config.toml
n_layer = 15
d_model = 320
n_head = 5
n_kv_head = 1
head_dim = 64
d_mlp = 1920
vocab_size = 4096
activation = "gelu"
norm = "layernorm"
norm_place = "pre"
norm_eps = 1e-06
positions = "rope"
rope_base = 47600.0
rope_fraction = 1.0
qk_norm = false
attn_scale = 0.125
bias = "none"
tie_embeddings = false
parallel_block = true
init = "uniform"
init_std_qkv = 0.0249
init_std_o = 0.00454
init_std_up = 0.0249
init_std_down = 0.00454
optimizer = "soap_variant"
lr = 0.00442
lr_mult_up = 1.41
beta1 = 0.95
beta2 = 0.95
lr_head = 0.0101
grad_clip = 2.0
warmup_steps = 200
schedule = "wsd"
decay_fraction = 0.595
decay_shape = "sqrt"
final_lr_fraction = 0.05
batch_tokens = 262144
seq_len = 1024
doc_mask = true
train_tokens = 659900000
steps = 2518
dataset = "wikipedia_en"
Each number is 50 + 10 x the weight over the matrix's rms, rounded and kept within 0 to 99. Layers, rows and columns count from 0.

# layer 2 MLP up, 1920x320, rms 0.138, rows 1304-1391, columns 0-79
33 33 47 56 52 65 45 65 47 58 54 35 52 49 66 42 49 44 43 61 43 64 36 32 63 48 45 59 32 44 53 56 44 59 46 34 44 58 60 65 54 49 61 52 46 45 52 55 53 73 45 56 61 46 53 51 39 65 40 40 49 61 56 45 59 55 56 49 47 54 55 40 56 64 66 43 44 70 32 52
40 38 52 47 54 61 69 65 55 45 60 65 35 52 58 55 53 40 52 61 44 63 57 41 41 52 61 45 52 47 56 66 57 65 40 59 65 54 45 55 58 43 49 58 49 55 42 58 52 39 43 60 38 39 58 37 50 37 39 36 67 43 43 49 44 41 59 45 45 51 58 29 66 46 34 41 59 63 70 34
65 52 44 38 53 32 37 51 43 49 46 54 35 48 53 50 56 45 41 46 40 49 48 41 33 39 48 57 52 61 40 34 50 46 30 45 29 47 45 47 45 55 53 49 34 65 52 53 62 56 44 44 54 42 65 67 59 47 54 55 43 49 44 43 58 45 41 35 35 45 65 40 30 53 58 49 51 43 52 42
53 50 47 55 62 50 47 44 66 48 61 51 58 66 44 34 45 24 37 40 32 63 59 75 57 50 45 53 51 67 39 54 48 37 34 60 54 51 34 53 42 50 49 33 49 49 51 62 33 65 46 55 55 39 35 53 54 46 41 54 53 67 29 51 38 36 51 58 49 73 26 66 57 49 62 42 40 48 52 36
51 63 48 37 53 57 61 55 50 58 42 34 48 58 41 54 49 42 37 66 37 40 72 47 55 50 54 54 45 37 44 64 27 54 50 45 45 49 41 55 45 37 48 61 40 59 57 46 58 41 42 45 42 44 51 51 54 52 45 50 60 54 43 63 47 41 51 52 50 44 60 45 39 49 43 32 61 61 41 55
51 35 44 82 55 54 64 56 63 57 58 47 68 36 63 18 59 51 50 43 40 68 32 48 47 54 59 47 49 67 59 45 59 48 59 63 43 55 55 39 45 60 61 37 50 61 46 63 67 40 27 47 30 48 57 51 67 50 44 65 43 57 39 34 64 36 46 53 60 37 73 52 34 50 74 33 54 76 57 41
51 45 37 51 52 47 46 54 62 52 37 43 46 64 47 45 55 54 56 46 47 46 43 51 57 64 47 49 43 54 37 51 43 62 53 61 55 42 51 59 63 42 49 65 50 50 47 53 48 66 53 46 54 49 55 57 46 36 44 61 63 61 71 51 47 56 51 46 53 45 45 49 51 67 51 42 43 51 51 61
38 37 45 41 41 44 67 42 51 56 53 43 57 56 50 44 60 49 73 46 53 41 60 46 46 59 38 34 38 34 54 59 51 54 57 60 55 46 61 46 65 33 57 52 34 71 49 52 38 60 34 38 41 50 53 57 34 43 59 40 32 47 66 45 49 46 56 53 47 38 40 58 53 57 54 41 39 36 56 44
46 53 46 39 53 60 63 57 57 47 44 60 66 36 38 30 48 33 49 63 58 50 49 48 59 47 50 51 55 54 46 58 44 48 49 47 53 46 57 31 38 57 49 58 58 29 42 49 51 45 42 52 48 34 46 41 58 58 43 45 46 51 42 49 54 48 60 50 59 31 45 34 72 49 63 42 49 52 54 62
26 53 45 53 66 33 45 56 43 53 35 52 66 40 25 62 46 58 37 58 43 56 46 31 57 47 61 45 50 61 54 51 53 61 43 51 49 37 42 67 52 61 59 36 60 44 70 49 43 48 53 26 49 53 44 65 69 42 57 43 57 45 28 65 55 37 40 51 51 40 69 27 23 31 46 63 66 49 50 48
36 35 48 32 65 53 67 72 45 49 33 40 58 43 59 40 47 50 55 62 37 34 71 34 45 54 55 49 75 47 41 39 48 37 45 67 60 65 45 54 45 52 38 46 52 38 58 47 62 43 57 59 53 36 56 45 59 46 49 47 71 49 56 54 69 56 33 42 75 52 58 49 53 38 62 58 55 59 49 45
55 52 50 52 64 46 40 54 72 63 61 53 38 43 48 57 42 36 53 57 51 47 47 64 59 47 38 48 49 57 66 56 50 53 46 53 68 51 43 54 33 64 52 43 40 49 46 61 71 57 37 56 37 42 46 56 66 37 49 44 35 58 40 54 62 34 68 51 50 64 57 55 52 47 49 56 46 38 48 55
47 51 32 34 54 44 35 54 73 24 61 47 64 59 48 47 47 55 54 38 42 50 53 56 36 60 56 65 56 48 45 55 55 66 44 58 51 44 69 41 44 59 57 51 54 62 53 45 52 59 38 46 40 50 72 64 61 52 37 53 45 30 48 58 43 31 44 45 45 50 69 40 49 56 46 38 57 49 57 34
53 40 49 51 49 45 73 46 49 26 48 69 46 36 36 57 60 57 40 49 49 46 45 54 43 41 48 62 66 59 67 46 49 63 43 39 63 41 53 46 50 64 70 48 38 27 30 52 61 51 37 53 43 32 53 59 41 37 46 60 57 61 40 63 56 73 53 35 48 55 48 62 45 53 48 54 58 46 43 39
67 48 51 53 48 49 57 53 59 58 51 52 27 54 74 69 46 55 66 38 52 55 55 60 60 59 47 46 47 58 53 49 76 42 39 48 55 55 42 55 26 45 31 45 58 81 44 65 29 44 55 38 45 42 39 52 51 57 42 62 44 49 53 65 58 42 42 54 40 41 74 39 40 67 53 58 50 29 42 43
59 51 44 43 62 42 66 41 35 52 53 54 36 57 36 55 54 52 42 45 31 32 54 58 65 41 48 42 44 47 58 60 39 52 66 51 57 63 58 55 51 57 43 52 32 43 37 47 56 58 42 50 44 51 78 42 73 55 38 33 65 51 48 48 45 53 45 64 45 41 47 45 47 55 41 59 52 48 54 49
41 58 45 59 56 55 71 37 41 56 31 56 66 33 50 62 46 46 52 29 40 48 77 55 39 62 69 51 42 41 41 59 75 77 39 62 34 67 60 53 68 54 55 33 42 62 38 62 50 48 53 33 54 46 52 56 60 65 43 51 28 77 47 60 48 77 44 53 60 41 47 49 66 50 66 57 48 54 45 60
37 49 73 57 63 57 61 50 45 40 36 50 54 42 57 46 66 41 54 53 58 47 54 50 57 69 45 52 56 65 61 50 53 69 56 47 54 48 40 62 65 50 49 37 73 47 60 61 46 49 54 56 28 57 44 31 45 44 46 75 44 56 61 52 50 43 47 46 48 63 64 53 59 32 53 48 48 48 44 48
42 36 40 44 33 50 61 59 55 54 57 47 40 41 47 32 57 51 44 46 57 63 58 70 49 53 45 44 51 53 42 51 47 55 54 63 47 41 32 55 34 43 59 64 38 79 43 50 60 49 50 52 59 43 63 51 64 47 58 64 46 54 52 58 52 42 61 56 51 45 47 40 47 52 51 66 33 57 46 49
56 49 50 41 46 61 56 64 59 42 63 43 38 40 56 46 40 47 41 45 56 52 62 45 28 63 42 60 62 51 66 55 58 45 46 73 43 51 53 37 42 43 35 48 47 56 53 52 44 29 42 59 52 63 43 51 37 44 48 44 42 49 42 45 45 38 67 53 46 60 52 52 51 55 54 57 62 36 64 55
59 43 49 47 61 32 42 40 44 52 68 43 57 25 44 50 47 46 34 43 40 52 64 42 33 56 75 58 51 43 34 43 65 46 54 53 50 50 43 68 53 56 30 54 27 56 22 39 60 58 54 64 57 39 67 49 63 33 62 41 61 64 49 58 51 38 46 35 41 63 40 33 60 55 54 43 52 48 44 50
53 20 37 63 54 48 51 66 45 45 45 42 52 50 63 50 49 49 60 53 48 59 59 53 62 41 48 44 53 49 51 37 61 45 57 33 61 55 58 47 53 44 46 40 48 48 64 53 70 60 54 61 64 50 64 49 44 43 39 35 40 63 63 36 56 41 42 49 50 55 41 61 56 61 40 62 60 38 58 39
36 49 52 48 46 50 33 56 58 48 41 40 51 59 46 48 50 45 32 48 51 35 47 46 66 56 56 37 54 39 46 49 47 49 73 38 57 54 43 46 43 41 34 58 69 47 45 54 53 68 44 29 66 65 74 47 51 35 54 41 38 52 41 46 49 36 67 51 46 39 63 58 51 47 40 53 61 30 51 52
48 58 35 46 59 54 49 34 53 62 64 49 47 45 45 53 48 44 32 51 35 50 63 46 57 44 71 55 19 37 32 68 46 50 35 55 46 54 43 47 60 45 48 59 55 63 50 40 55 51 39 46 43 56 64 51 48 50 50 55 50 60 39 52 56 34 62 48 50 51 52 52 40 38 42 59 64 44 53 45
49 59 48 45 40 32 63 57 38 63 31 43 55 49 44 54 53 63 48 64 30 62 57 31 53 37 42 49 46 72 56 43 46 38 49 38 40 44 36 56 43 55 57 73 48 49 52 53 50 43 49 54 66 62 65 54 43 59 34 51 47 40 52 32 70 47 42 36 44 53 37 50 44 54 66 45 29 45 44 49
58 24 45 46 27 30 46 70 42 48 50 48 70 54 24 41 42 59 43 47 51 35 40 51 57 56 55 40 46 55 24 52 54 36 57 50 45 32 49 48 48 56 66 63 50 48 57 48 59 50 52 39 47 55 56 60 58 51 37 62 44 55 28 60 64 43 68 25 68 38 64 40 49 46 52 52 45 43 60 39
42 61 49 49 47 46 44 51 28 49 44 55 58 59 48 53 44 48 55 50 45 62 62 47 35 49 61 52 58 50 42 55 45 49 55 33 64 48 60 39 46 54 43 61 72 36 51 44 76 50 53 39 43 51 52 45 40 46 40 65 44 54 57 80 43 63 43 57 49 50 44 46 53 73 40 39 51 48 49 58
41 47 48 46 49 49 52 51 51 38 42 78 33 57 41 55 59 47 41 40 54 55 57 42 61 47 48 61 43 59 49 41 61 62 41 27 45 46 44 59 65 48 27 39 43 55 44 49 53 45 40 54 66 39 49 45 58 39 44 47 57 44 68 34 48 37 41 55 43 40 57 39 42 65 40 45 49 55 41 40
43 53 42 36 54 72 57 60 51 56 56 37 50 59 33 29 46 39 46 62 39 54 59 62 52 52 59 54 51 58 53 70 42 55 31 58 45 40 58 46 44 46 41 47 50 47 40 36 40 45 54 57 61 32 47 46 45 42 49 53 55 33 48 45 53 64 43 69 54 49 54 58 56 57 45 40 49 60 45 50
57 61 36 44 50 47 44 48 43 47 65 47 37 53 59 42 55 60 42 35 27 53 55 55 33 63 52 62 51 24 45 58 59 42 32 54 43 63 50 50 45 31 62 59 53 56 48 40 42 52 40 69 43 50 48 48 27 43 40 59 41 34 58 48 55 37 66 46 46 47 62 49 43 47 52 49 49 37 53 53
55 54 53 41 51 39 53 52 55 44 62 49 52 50 57 49 52 54 47 56 46 55 55 52 46 51 40 54 61 51 43 49 46 38 50 55 54 28 41 48 42 33 46 57 45 39 59 54 48 49 46 53 46 59 56 49 41 63 47 64 52 37 40 42 51 49 60 36 51 52 56 44 50 59 44 49 43 56 39 49
51 48 54 55 52 29 47 54 54 55 40 41 52 55 58 48 53 44 52 57 50 57 53 60 43 35 45 58 58 57 59 65 48 75 50 37 48 38 41 54 54 46 39 63 41 47 41 67 45 37 31 43 45 45 38 44 62 23 39 66 43 51 44 38 56 47 31 63 63 54 62 45 63 69 60 47 59 64 31 45
54 46 52 49 50 49 50 51 52 39 55 47 31 69 50 39 39 48 42 48 35 54 68 51 36 44 66 54 59 50 48 57 45 59 39 49 56 51 67 44 40 47 55 41 41 38 43 35 40 51 48 41 42 57 56 26 59 40 39 53 45 51 55 65 35 48 49 48 44 40 75 60 36 41 47 51 51 43 39 54
49 52 35 52 60 61 53 47 48 53 25 30 56 49 59 65 52 50 55 46 41 65 60 33 46 43 69 57 41 47 45 48 53 50 47 50 35 47 43 46 43 37 51 50 35 45 65 68 53 55 60 53 60 33 46 44 54 53 55 47 38 51 51 54 46 52 45 43 56 42 50 37 46 52 56 37 51 47 49 50
57 47 58 48 50 51 34 38 44 62 67 39 42 63 60 45 42 31 40 53 56 56 65 53 37 48 58 49 52 26 46 50 71 54 58 38 60 54 47 48 64 42 58 49 60 65 48 30 52 61 38 48 29 36 28 51 41 45 61 59 60 52 43 51 48 43 37 47 42 28 65 63 53 42 55 49 47 52 38 47
52 49 31 45 46 53 59 51 55 56 47 46 48 47 41 46 44 53 58 52 46 51 45 55 63 56 57 56 55 33 48 46 62 47 35 50 67 49 62 54 51 55 61 64 59 51 64 54 70 39 52 40 51 44 55 54 47 58 44 57 38 45 43 60 63 36 35 66 38 64 51 62 76 53 49 19 43 61 47 41
68 32 54 55 67 46 70 49 29 44 71 44 63 42 59 50 56 50 48 46 54 61 57 33 63 44 43 29 42 40 40 46 47 54 45 60 34 52 50 49 43 58 43 24 33 58 42 55 58 67 36 42 56 44 65 64 55 46 56 54 54 58 43 37 66 65 65 72 54 47 69 35 29 46 52 51 37 38 28 48
35 44 36 41 41 54 58 61 51 58 60 55 60 48 44 51 50 39 36 43 54 54 55 58 51 56 45 29 51 45 62 60 54 36 39 62 64 53 47 59 65 41 45 35 54 64 22 39 42 58 50 60 43 42 46 45 49 66 45 47 57 65 51 45 52 53 36 70 53 58 58 49 39 58 42 47 49 48 60 47
62 58 43 44 47 48 60 41 39 58 50 50 79 39 48 46 35 36 46 37 57 50 33 46 50 46 52 50 57 54 44 48 59 40 61 62 60 50 42 61 42 45 53 40 62 44 50 44 43 48 63 72 58 58 36 39 41 72 58 59 65 44 43 45 51 46 59 70 55 66 51 37 50 56 66 54 65 36 49 63
45 60 38 48 38 56 44 31 59 53 69 55 46 61 44 34 54 26 47 51 66 66 54 44 53 42 61 42 59 58 59 55 50 55 54 57 55 56 61 52 54 34 41 44 47 70 52 57 59 59 44 65 49 43 50 75 54 42 64 52 45 63 61 47 46 41 46 48 66 61 72 41 44 43 45 54 51 35 61 32
48 49 52 36 49 59 63 45 60 59 45 45 56 61 25 36 70 49 30 28 50 42 54 60 29 47 57 42 72 58 55 71 47 54 39 53 68 34 32 50 64 56 56 57 67 45 51 47 45 48 43 37 44 45 51 55 30 57 44 57 49 52 39 44 48 35 40 50 42 61 54 37 38 70 52 41 59 66 56 45
50 59 26 42 39 54 54 60 45 42 38 38 50 66 56 51 66 37 55 53 28 68 44 54 56 56 48 53 32 51 51 48 53 67 42 44 57 56 70 54 62 42 59 39 36 34 37 52 49 52 48 61 48 58 38 50 53 44 50 55 36 68 31 57 50 59 53 66 50 32 41 54 31 47 40 35 34 46 49 63
52 44 55 46 58 54 56 53 54 59 63 49 60 58 62 60 49 48 51 37 43 46 55 53 58 58 68 38 69 51 51 49 51 57 49 61 44 37 42 42 55 35 46 33 45 42 50 62 57 37 47 65 44 49 57 64 59 41 52 42 46 65 47 48 58 49 54 41 50 56 53 43 55 53 31 59 58 49 43 49
33 46 53 50 57 57 36 52 56 62 48 69 50 50 53 54 56 46 64 50 43 42 50 39 50 54 60 40 57 44 45 55 53 54 55 64 52 55 54 61 50 61 62 42 56 38 46 50 67 41 42 48 49 36 63 48 50 47 54 42 51 57 47 45 49 57 50 56 45 37 53 50 43 46 39 41 32 60 64 39
48 63 55 50 43 64 64 65 53 48 60 26 35 59 46 33 45 49 58 63 32 38 56 37 63 62 42 31 40 64 39 28 49 59 50 51 55 52 56 56 37 46 32 50 44 45 48 54 43 59 55 43 38 46 76 32 51 54 58 38 42 58 57 60 54 46 66 67 56 38 74 42 59 52 45 36 41 65 52 32
68 31 57 61 57 55 57 58 72 65 40 52 55 56 41 47 51 47 50 51 48 44 42 48 59 50 55 21 48 51 54 46 47 47 40 68 30 40 49 56 49 55 41 48 50 46 45 50 59 48 43 41 46 61 48 60 43 43 63 53 44 57 48 68 46 51 49 48 65 49 60 46 39 48 55 51 67 38 62 42
64 55 41 40 60 57 38 56 63 50 49 68 58 51 61 34 30 44 34 54 40 37 57 30 37 61 56 62 61 49 58 49 38 40 65 65 42 45 45 28 44 64 52 62 66 44 59 64 51 34 45 36 52 58 55 52 53 68 37 41 54 52 27 30 52 58 44 51 54 42 68 45 70 29 43 36 64 53 56 69
24 53 46 37 57 63 45 67 64 26 55 70 36 51 57 40 55 47 54 47 62 38 44 57 56 49 53 52 45 57 47 63 51 48 53 62 29 32 42 27 56 54 47 50 53 61 51 50 41 64 52 28 51 62 43 52 50 52 58 53 51 41 68 42 50 52 34 53 45 59 64 50 37 55 51 37 41 56 51 30
52 33 52 42 76 56 57 63 53 60 21 48 55 64 55 54 55 58 48 57 34 47 49 44 48 44 44 42 37 50 52 36 65 58 44 51 80 44 69 57 49 59 50 38 59 43 41 47 58 37 61 59 57 52 70 54 59 46 54 38 57 58 66 42 56 64 49 74 62 36 37 52 70 44 44 80 48 68 44 46
50 36 43 49 61 61 47 51 61 47 61 58 58 58 69 42 44 52 60 52 47 34 43 36 33 53 40 46 53 61 59 54 60 44 45 53 52 51 53 55 50 56 50 50 49 50 32 41 38 38 45 54 45 56 54 48 36 47 52 32 59 57 52 64 56 51 45 39 53 53 58 46 63 51 36 53 45 70 66 50
60 46 49 48 61 47 50 57 57 59 70 56 58 46 42 62 54 34 55 64 32 37 68 36 53 68 45 40 71 50 32 50 35 57 41 49 36 49 44 32 52 36 57 60 47 70 57 49 40 44 44 64 64 60 42 38 52 55 71 42 41 45 52 41 51 50 69 45 52 56 60 55 51 56 35 52 45 54 45 72
39 36 43 59 58 44 35 58 41 37 33 62 34 46 40 50 49 52 59 47 35 48 54 54 46 49 67 41 45 55 61 38 64 53 42 82 49 35 36 61 32 32 70 39 58 52 44 58 50 57 39 43 45 42 67 66 74 53 59 36 45 60 39 58 51 50 41 63 49 37 56 35 46 45 57 63 46 29 57 40
44 54 55 52 39 43 60 49 41 45 43 46 56 42 49 38 43 42 45 62 48 46 43 50 28 54 61 34 35 41 33 51 71 34 44 50 57 41 59 55 42 52 57 55 56 60 57 70 65 45 41 45 51 49 57 43 63 49 44 50 32 63 31 52 56 39 61 39 46 31 56 37 50 49 61 25 36 38 42 36
62 55 51 39 72 72 63 68 53 55 63 54 66 66 35 58 62 41 68 51 44 46 62 41 66 52 46 42 35 91 47 52 45 45 60 64 54 63 58 56 49 46 53 60 38 39 39 66 50 54 53 56 45 47 45 41 39 54 45 48 57 50 37 64 50 46 41 41 47 58 51 50 60 38 37 36 45 60 67 42
43 52 52 52 36 55 44 56 60 45 53 40 44 33 61 38 44 53 43 42 51 47 43 37 44 42 54 44 45 51 47 40 49 51 49 66 67 49 42 36 49 64 32 59 59 49 48 37 67 54 48 50 55 51 44 39 45 47 51 57 55 37 53 47 58 67 52 55 38 46 62 37 52 45 56 57 68 59 61 62
48 54 44 51 53 69 40 35 50 45 56 40 39 35 34 48 55 30 59 44 43 53 48 62 57 59 70 13 70 50 56 39 55 36 56 56 47 51 62 49 33 63 43 43 46 41 40 54 43 60 40 34 56 63 41 40 51 44 66 42 55 69 65 60 39 40 61 49 51 44 57 38 50 47 48 41 34 40 59 67
48 37 55 46 51 52 44 50 61 40 40 50 47 38 44 38 41 61 40 53 42 44 53 58 34 52 55 50 52 58 52 35 43 53 56 48 46 43 44 42 51 31 54 51 45 54 37 52 62 42 39 39 53 45 52 51 46 73 26 50 54 52 49 73 50 21 54 56 61 51 75 62 34 61 50 65 35 69 50 43
50 38 44 60 39 48 56 53 55 37 44 50 47 60 60 57 42 42 51 51 50 54 53 61 55 49 48 51 68 59 39 44 60 53 59 50 56 57 47 34 62 37 67 56 66 39 59 44 56 61 43 44 45 66 52 62 45 62 37 49 71 45 55 60 42 68 62 61 40 58 32 65 59 36 48 62 49 48 40 23
48 47 43 48 48 32 44 61 63 58 54 52 42 52 66 33 58 48 52 50 71 51 44 49 44 52 50 54 72 44 39 49 41 71 54 55 67 59 58 50 45 37 54 50 49 64 53 62 56 59 43 52 52 45 53 53 53 25 65 52 49 38 47 49 63 55 33 54 61 51 63 48 51 46 69 61 41 44 50 42
60 44 41 57 50 47 44 46 50 54 72 36 42 63 33 32 40 47 64 46 53 41 55 45 59 47 56 65 40 53 41 67 48 50 53 55 66 37 26 37 50 50 55 59 51 48 53 53 74 38 52 53 48 57 48 59 50 70 41 50 49 32 52 38 43 45 47 48 54 38 49 43 42 42 49 47 49 45 55 62
52 45 40 59 40 53 56 51 44 43 62 45 52 47 49 44 48 41 45 66 59 66 47 64 53 46 66 57 57 42 57 58 65 53 65 54 62 58 60 51 52 43 62 43 49 59 44 38 49 54 37 53 48 55 47 44 60 44 48 70 47 46 45 43 58 50 57 47 28 40 57 58 51 56 60 62 60 47 57 58
61 43 51 49 39 19 62 57 56 55 56 57 65 56 53 38 40 56 45 34 55 49 44 64 44 55 54 57 57 35 55 60 53 59 55 45 50 30 60 61 50 45 61 43 36 68 59 52 62 40 49 52 46 52 55 49 43 40 53 45 41 48 39 40 46 36 55 51 50 39 67 59 39 46 61 57 40 36 49 52
37 51 51 44 62 40 44 59 69 51 70 44 52 36 63 52 69 70 58 41 45 50 54 45 49 39 55 52 45 36 71 19 61 74 56 39 37 60 62 51 44 42 49 57 38 54 42 53 51 44 56 54 62 44 54 47 53 44 46 69 59 63 37 65 63 61 63 47 49 47 41 59 50 44 39 58 52 50 43 42
38 25 68 45 37 45 52 53 61 52 42 48 38 50 56 53 54 74 59 50 65 60 54 34 58 59 42 39 49 53 63 48 49 57 43 56 60 40 62 59 49 47 42 35 63 61 52 43 52 45 41 38 58 44 49 56 42 44 31 58 36 42 74 71 53 43 42 45 48 52 42 56 51 35 63 40 57 53 50 38
61 47 49 45 63 48 73 62 47 66 47 49 55 63 43 60 57 49 47 68 37 53 56 40 50 59 48 41 38 73 61 58 58 58 61 52 59 48 64 44 37 28 43 53 55 43 52 51 45 55 39 52 58 73 58 45 55 52 64 53 47 50 69 34 45 44 30 63 50 57 36 43 53 52 55 58 28 35 31 48
53 44 51 56 46 46 42 48 57 59 54 35 69 60 39 52 31 50 50 51 59 55 40 44 30 44 39 42 42 64 52 61 57 67 54 48 45 57 24 64 68 44 35 47 41 51 50 53 40 37 40 60 43 61 44 50 46 51 52 57 37 56 48 62 61 46 46 55 37 53 51 43 71 49 38 42 64 46 53 51
64 39 40 51 54 43 45 47 33 58 59 62 40 49 49 63 60 55 47 42 57 44 63 57 52 56 60 64 64 35 52 48 66 47 55 61 56 54 70 48 48 48 52 54 54 58 74 31 52 49 52 53 44 39 46 51 61 52 47 47 61 46 66 55 59 82 54 53 27 43 59 53 40 53 53 62 45 52 56 41
56 44 53 41 69 62 51 56 50 57 53 64 34 46 53 60 41 40 47 53 38 35 45 52 51 53 48 45 64 43 42 33 50 55 61 45 55 46 51 52 43 49 40 61 49 61 35 40 44 50 52 56 51 49 40 34 63 52 57 51 51 48 67 71 47 64 45 59 48 37 35 54 65 57 51 40 40 65 65 48
54 38 48 39 61 56 44 53 60 46 50 37 48 30 36 52 39 67 57 51 52 44 58 49 55 61 65 46 49 43 44 44 49 45 60 49 55 54 56 46 42 54 53 39 70 53 32 50 50 58 53 31 56 31 55 42 49 35 50 49 58 45 77 56 52 36 47 59 62 50 47 39 67 52 46 81 76 58 53 59
47 46 54 61 51 45 52 62 57 34 60 32 39 54 59 42 57 43 54 74 39 65 51 52 47 39 42 54 39 42 67 31 52 47 44 30 35 41 33 64 36 45 62 48 55 32 47 55 55 37 44 49 47 53 49 56 67 47 65 52 43 47 44 57 51 52 55 58 55 61 52 46 43 27 56 58 43 49 48 49
55 53 49 63 41 48 51 41 60 44 68 42 35 58 36 31 50 27 30 51 51 71 55 50 59 49 50 46 39 35 52 41 65 28 43 59 51 47 50 42 58 46 58 50 38 60 50 54 51 71 49 65 48 57 66 43 49 62 54 57 51 53 36 61 36 47 43 44 33 44 70 66 60 58 43 61 44 31 50 32
40 52 39 69 56 60 45 60 46 44 47 53 75 43 40 61 58 50 50 47 39 55 53 53 56 40 49 44 42 57 40 56 61 49 39 45 62 44 33 41 49 56 39 45 38 46 58 43 35 54 67 67 64 39 61 60 49 48 40 43 59 46 70 47 52 38 55 32 48 61 47 53 51 53 60 53 54 63 65 74
60 39 50 58 48 36 49 73 61 66 45 31 41 37 64 68 63 75 44 50 51 46 53 61 42 64 49 40 68 59 36 47 67 40 57 48 50 63 56 49 47 41 56 59 51 60 70 56 58 47 37 36 50 60 41 40 72 35 48 55 47 39 31 47 52 40 46 60 53 44 64 46 54 38 48 48 46 51 34 57
46 37 52 41 54 45 48 51 44 32 47 51 55 49 48 56 53 61 39 38 44 52 72 42 37 80 52 50 40 43 36 63 54 61 53 50 41 48 40 51 28 39 28 52 50 59 44 58 44 43 56 30 56 47 47 40 54 39 52 51 40 27 51 53 58 52 47 57 65 43 66 40 38 37 49 40 38 39 38 52
44 35 59 55 34 47 44 43 78 40 55 44 46 46 56 45 41 36 42 41 63 56 52 56 39 46 55 41 41 45 54 47 57 43 43 62 51 43 41 35 23 50 40 64 46 53 51 41 57 46 40 36 51 59 44 32 52 46 35 66 47 52 39 45 37 52 50 66 41 59 57 56 42 36 73 71 60 33 52 61
31 39 56 42 45 54 48 55 43 43 51 28 57 55 41 32 72 75 48 57 51 49 55 34 58 50 32 54 48 58 54 60 52 53 56 44 58 42 43 40 44 61 53 63 60 47 48 54 34 76 75 60 63 42 48 35 61 43 59 62 50 74 81 60 59 61 37 48 40 53 69 49 45 52 45 55 46 64 44 58
50 50 42 53 37 36 59 43 44 48 52 45 60 41 62 41 47 49 44 52 48 70 53 52 61 57 68 57 62 52 36 40 44 51 56 46 70 46 64 55 64 38 54 55 39 40 66 48 58 34 50 31 57 52 27 36 64 44 38 50 55 58 53 52 42 63 38 42 46 43 38 60 55 23 39 35 54 55 48 42
56 42 52 41 26 59 64 46 37 54 44 47 54 57 41 40 31 44 39 38 34 40 61 51 67 55 64 50 38 46 45 65 43 47 54 72 56 57 50 24 36 50 63 41 41 46 51 44 47 69 58 66 49 48 58 47 65 48 59 67 57 32 49 48 74 35 68 57 65 39 70 63 48 54 46 46 62 49 59 48
46 36 54 59 44 31 59 27 59 44 24 37 62 42 60 67 50 60 28 49 53 64 43 61 54 60 55 47 37 36 44 54 69 46 37 59 50 38 48 69 51 70 72 63 53 41 46 48 46 54 33 45 57 71 45 51 41 41 47 44 57 63 46 47 79 31 55 51 43 30 46 50 64 37 53 62 38 41 52 51
40 66 41 38 57 52 47 53 54 62 49 48 47 53 34 53 52 45 43 47 57 67 51 55 66 41 52 58 32 60 50 49 38 38 54 54 39 49 41 39 55 51 57 42 44 35 40 56 44 32 55 54 63 38 43 44 51 56 58 58 42 43 55 48 66 61 55 55 55 50 66 35 43 45 33 44 50 53 41 54
55 53 64 57 30 51 54 59 57 38 39 70 56 67 59 60 35 43 29 49 51 49 51 50 64 52 36 62 49 56 58 55 57 64 33 48 41 59 37 52 40 33 44 49 33 42 47 67 44 39 33 38 49 64 39 38 60 39 58 41 48 48 20 48 43 33 51 49 45 50 59 53 49 31 36 40 58 42 55 46
57 52 42 38 51 56 43 56 54 63 36 51 42 54 41 41 64 41 45 36 35 52 51 63 26 51 38 41 63 46 27 44 60 34 54 58 49 31 60 57 58 40 44 43 25 56 39 57 62 43 46 42 43 38 41 52 63 55 59 51 57 63 48 21 48 52 42 51 67 60 39 51 42 45 52 65 44 45 42 53
52 44 27 38 55 57 53 50 52 49 52 67 56 61 62 52 57 44 39 51 47 43 44 49 48 49 58 63 49 54 45 52 62 55 53 35 44 35 58 45 34 31 54 46 35 51 74 60 39 57 58 77 49 46 56 64 54 58 44 50 62 40 54 58 58 59 63 50 58 65 46 49 53 47 50 68 41 53 47 47
61 63 52 56 57 51 44 49 54 33 46 47 43 69 55 44 72 46 48 59 46 44 41 46 60 48 49 41 75 60 57 58 59 54 54 43 63 49 47 27 51 52 49 34 59 48 52 65 54 51 53 41 51 49 41 61 34 46 55 57 52 64 46 41 36 54 52 44 40 35 57 49 34 49 47 61 34 47 53 34
54 52 61 50 40 51 32 57 35 50 50 52 68 54 44 53 66 60 55 59 42 30 38 64 66 46 38 49 67 34 43 50 66 25 51 58 45 34 48 55 71 58 56 50 37 59 60 33 57 58 52 40 64 70 46 64 62 45 29 42 36 55 49 50 54 33 51 41 50 58 65 27 64 54 78 67 40 56 44 43
54 51 53 49 60 43 56 54 49 60 49 58 63 48 55 51 38 29 60 71 34 40 47 42 46 54 53 63 38 53 49 45 55 63 50 49 41 53 53 61 51 51 47 63 41 47 50 41 45 34 41 60 49 52 37 63 52 51 39 68 66 60 42 57 64 46 63 50 45 49 39 43 57 66 62 44 34 62 56 66
48 32 47 53 53 75 57 47 41 62 43 35 67 45 50 57 52 58 55 51 52 68 59 48 54 42 43 44 34 46 48 56 45 43 36 49 46 37 62 49 65 42 71 36 56 59 42 60 63 47 58 75 68 43 46 58 35 60 46 36 53 43 45 43 61 56 52 53 55 55 48 41 50 47 51 64 29 54 53 61
44 33 41 46 58 55 51 61 58 53 42 49 48 61 50 48 42 43 58 59 42 67 49 51 52 46 34 63 36 56 39 53 39 48 54 50 36 56 37 52 51 42 59 54 58 41 41 53 68 61 52 35 67 50 47 39 48 50 30 53 43 54 59 52 54 25 60 43 38 46 47 44 66 36 55 51 52 53 43 56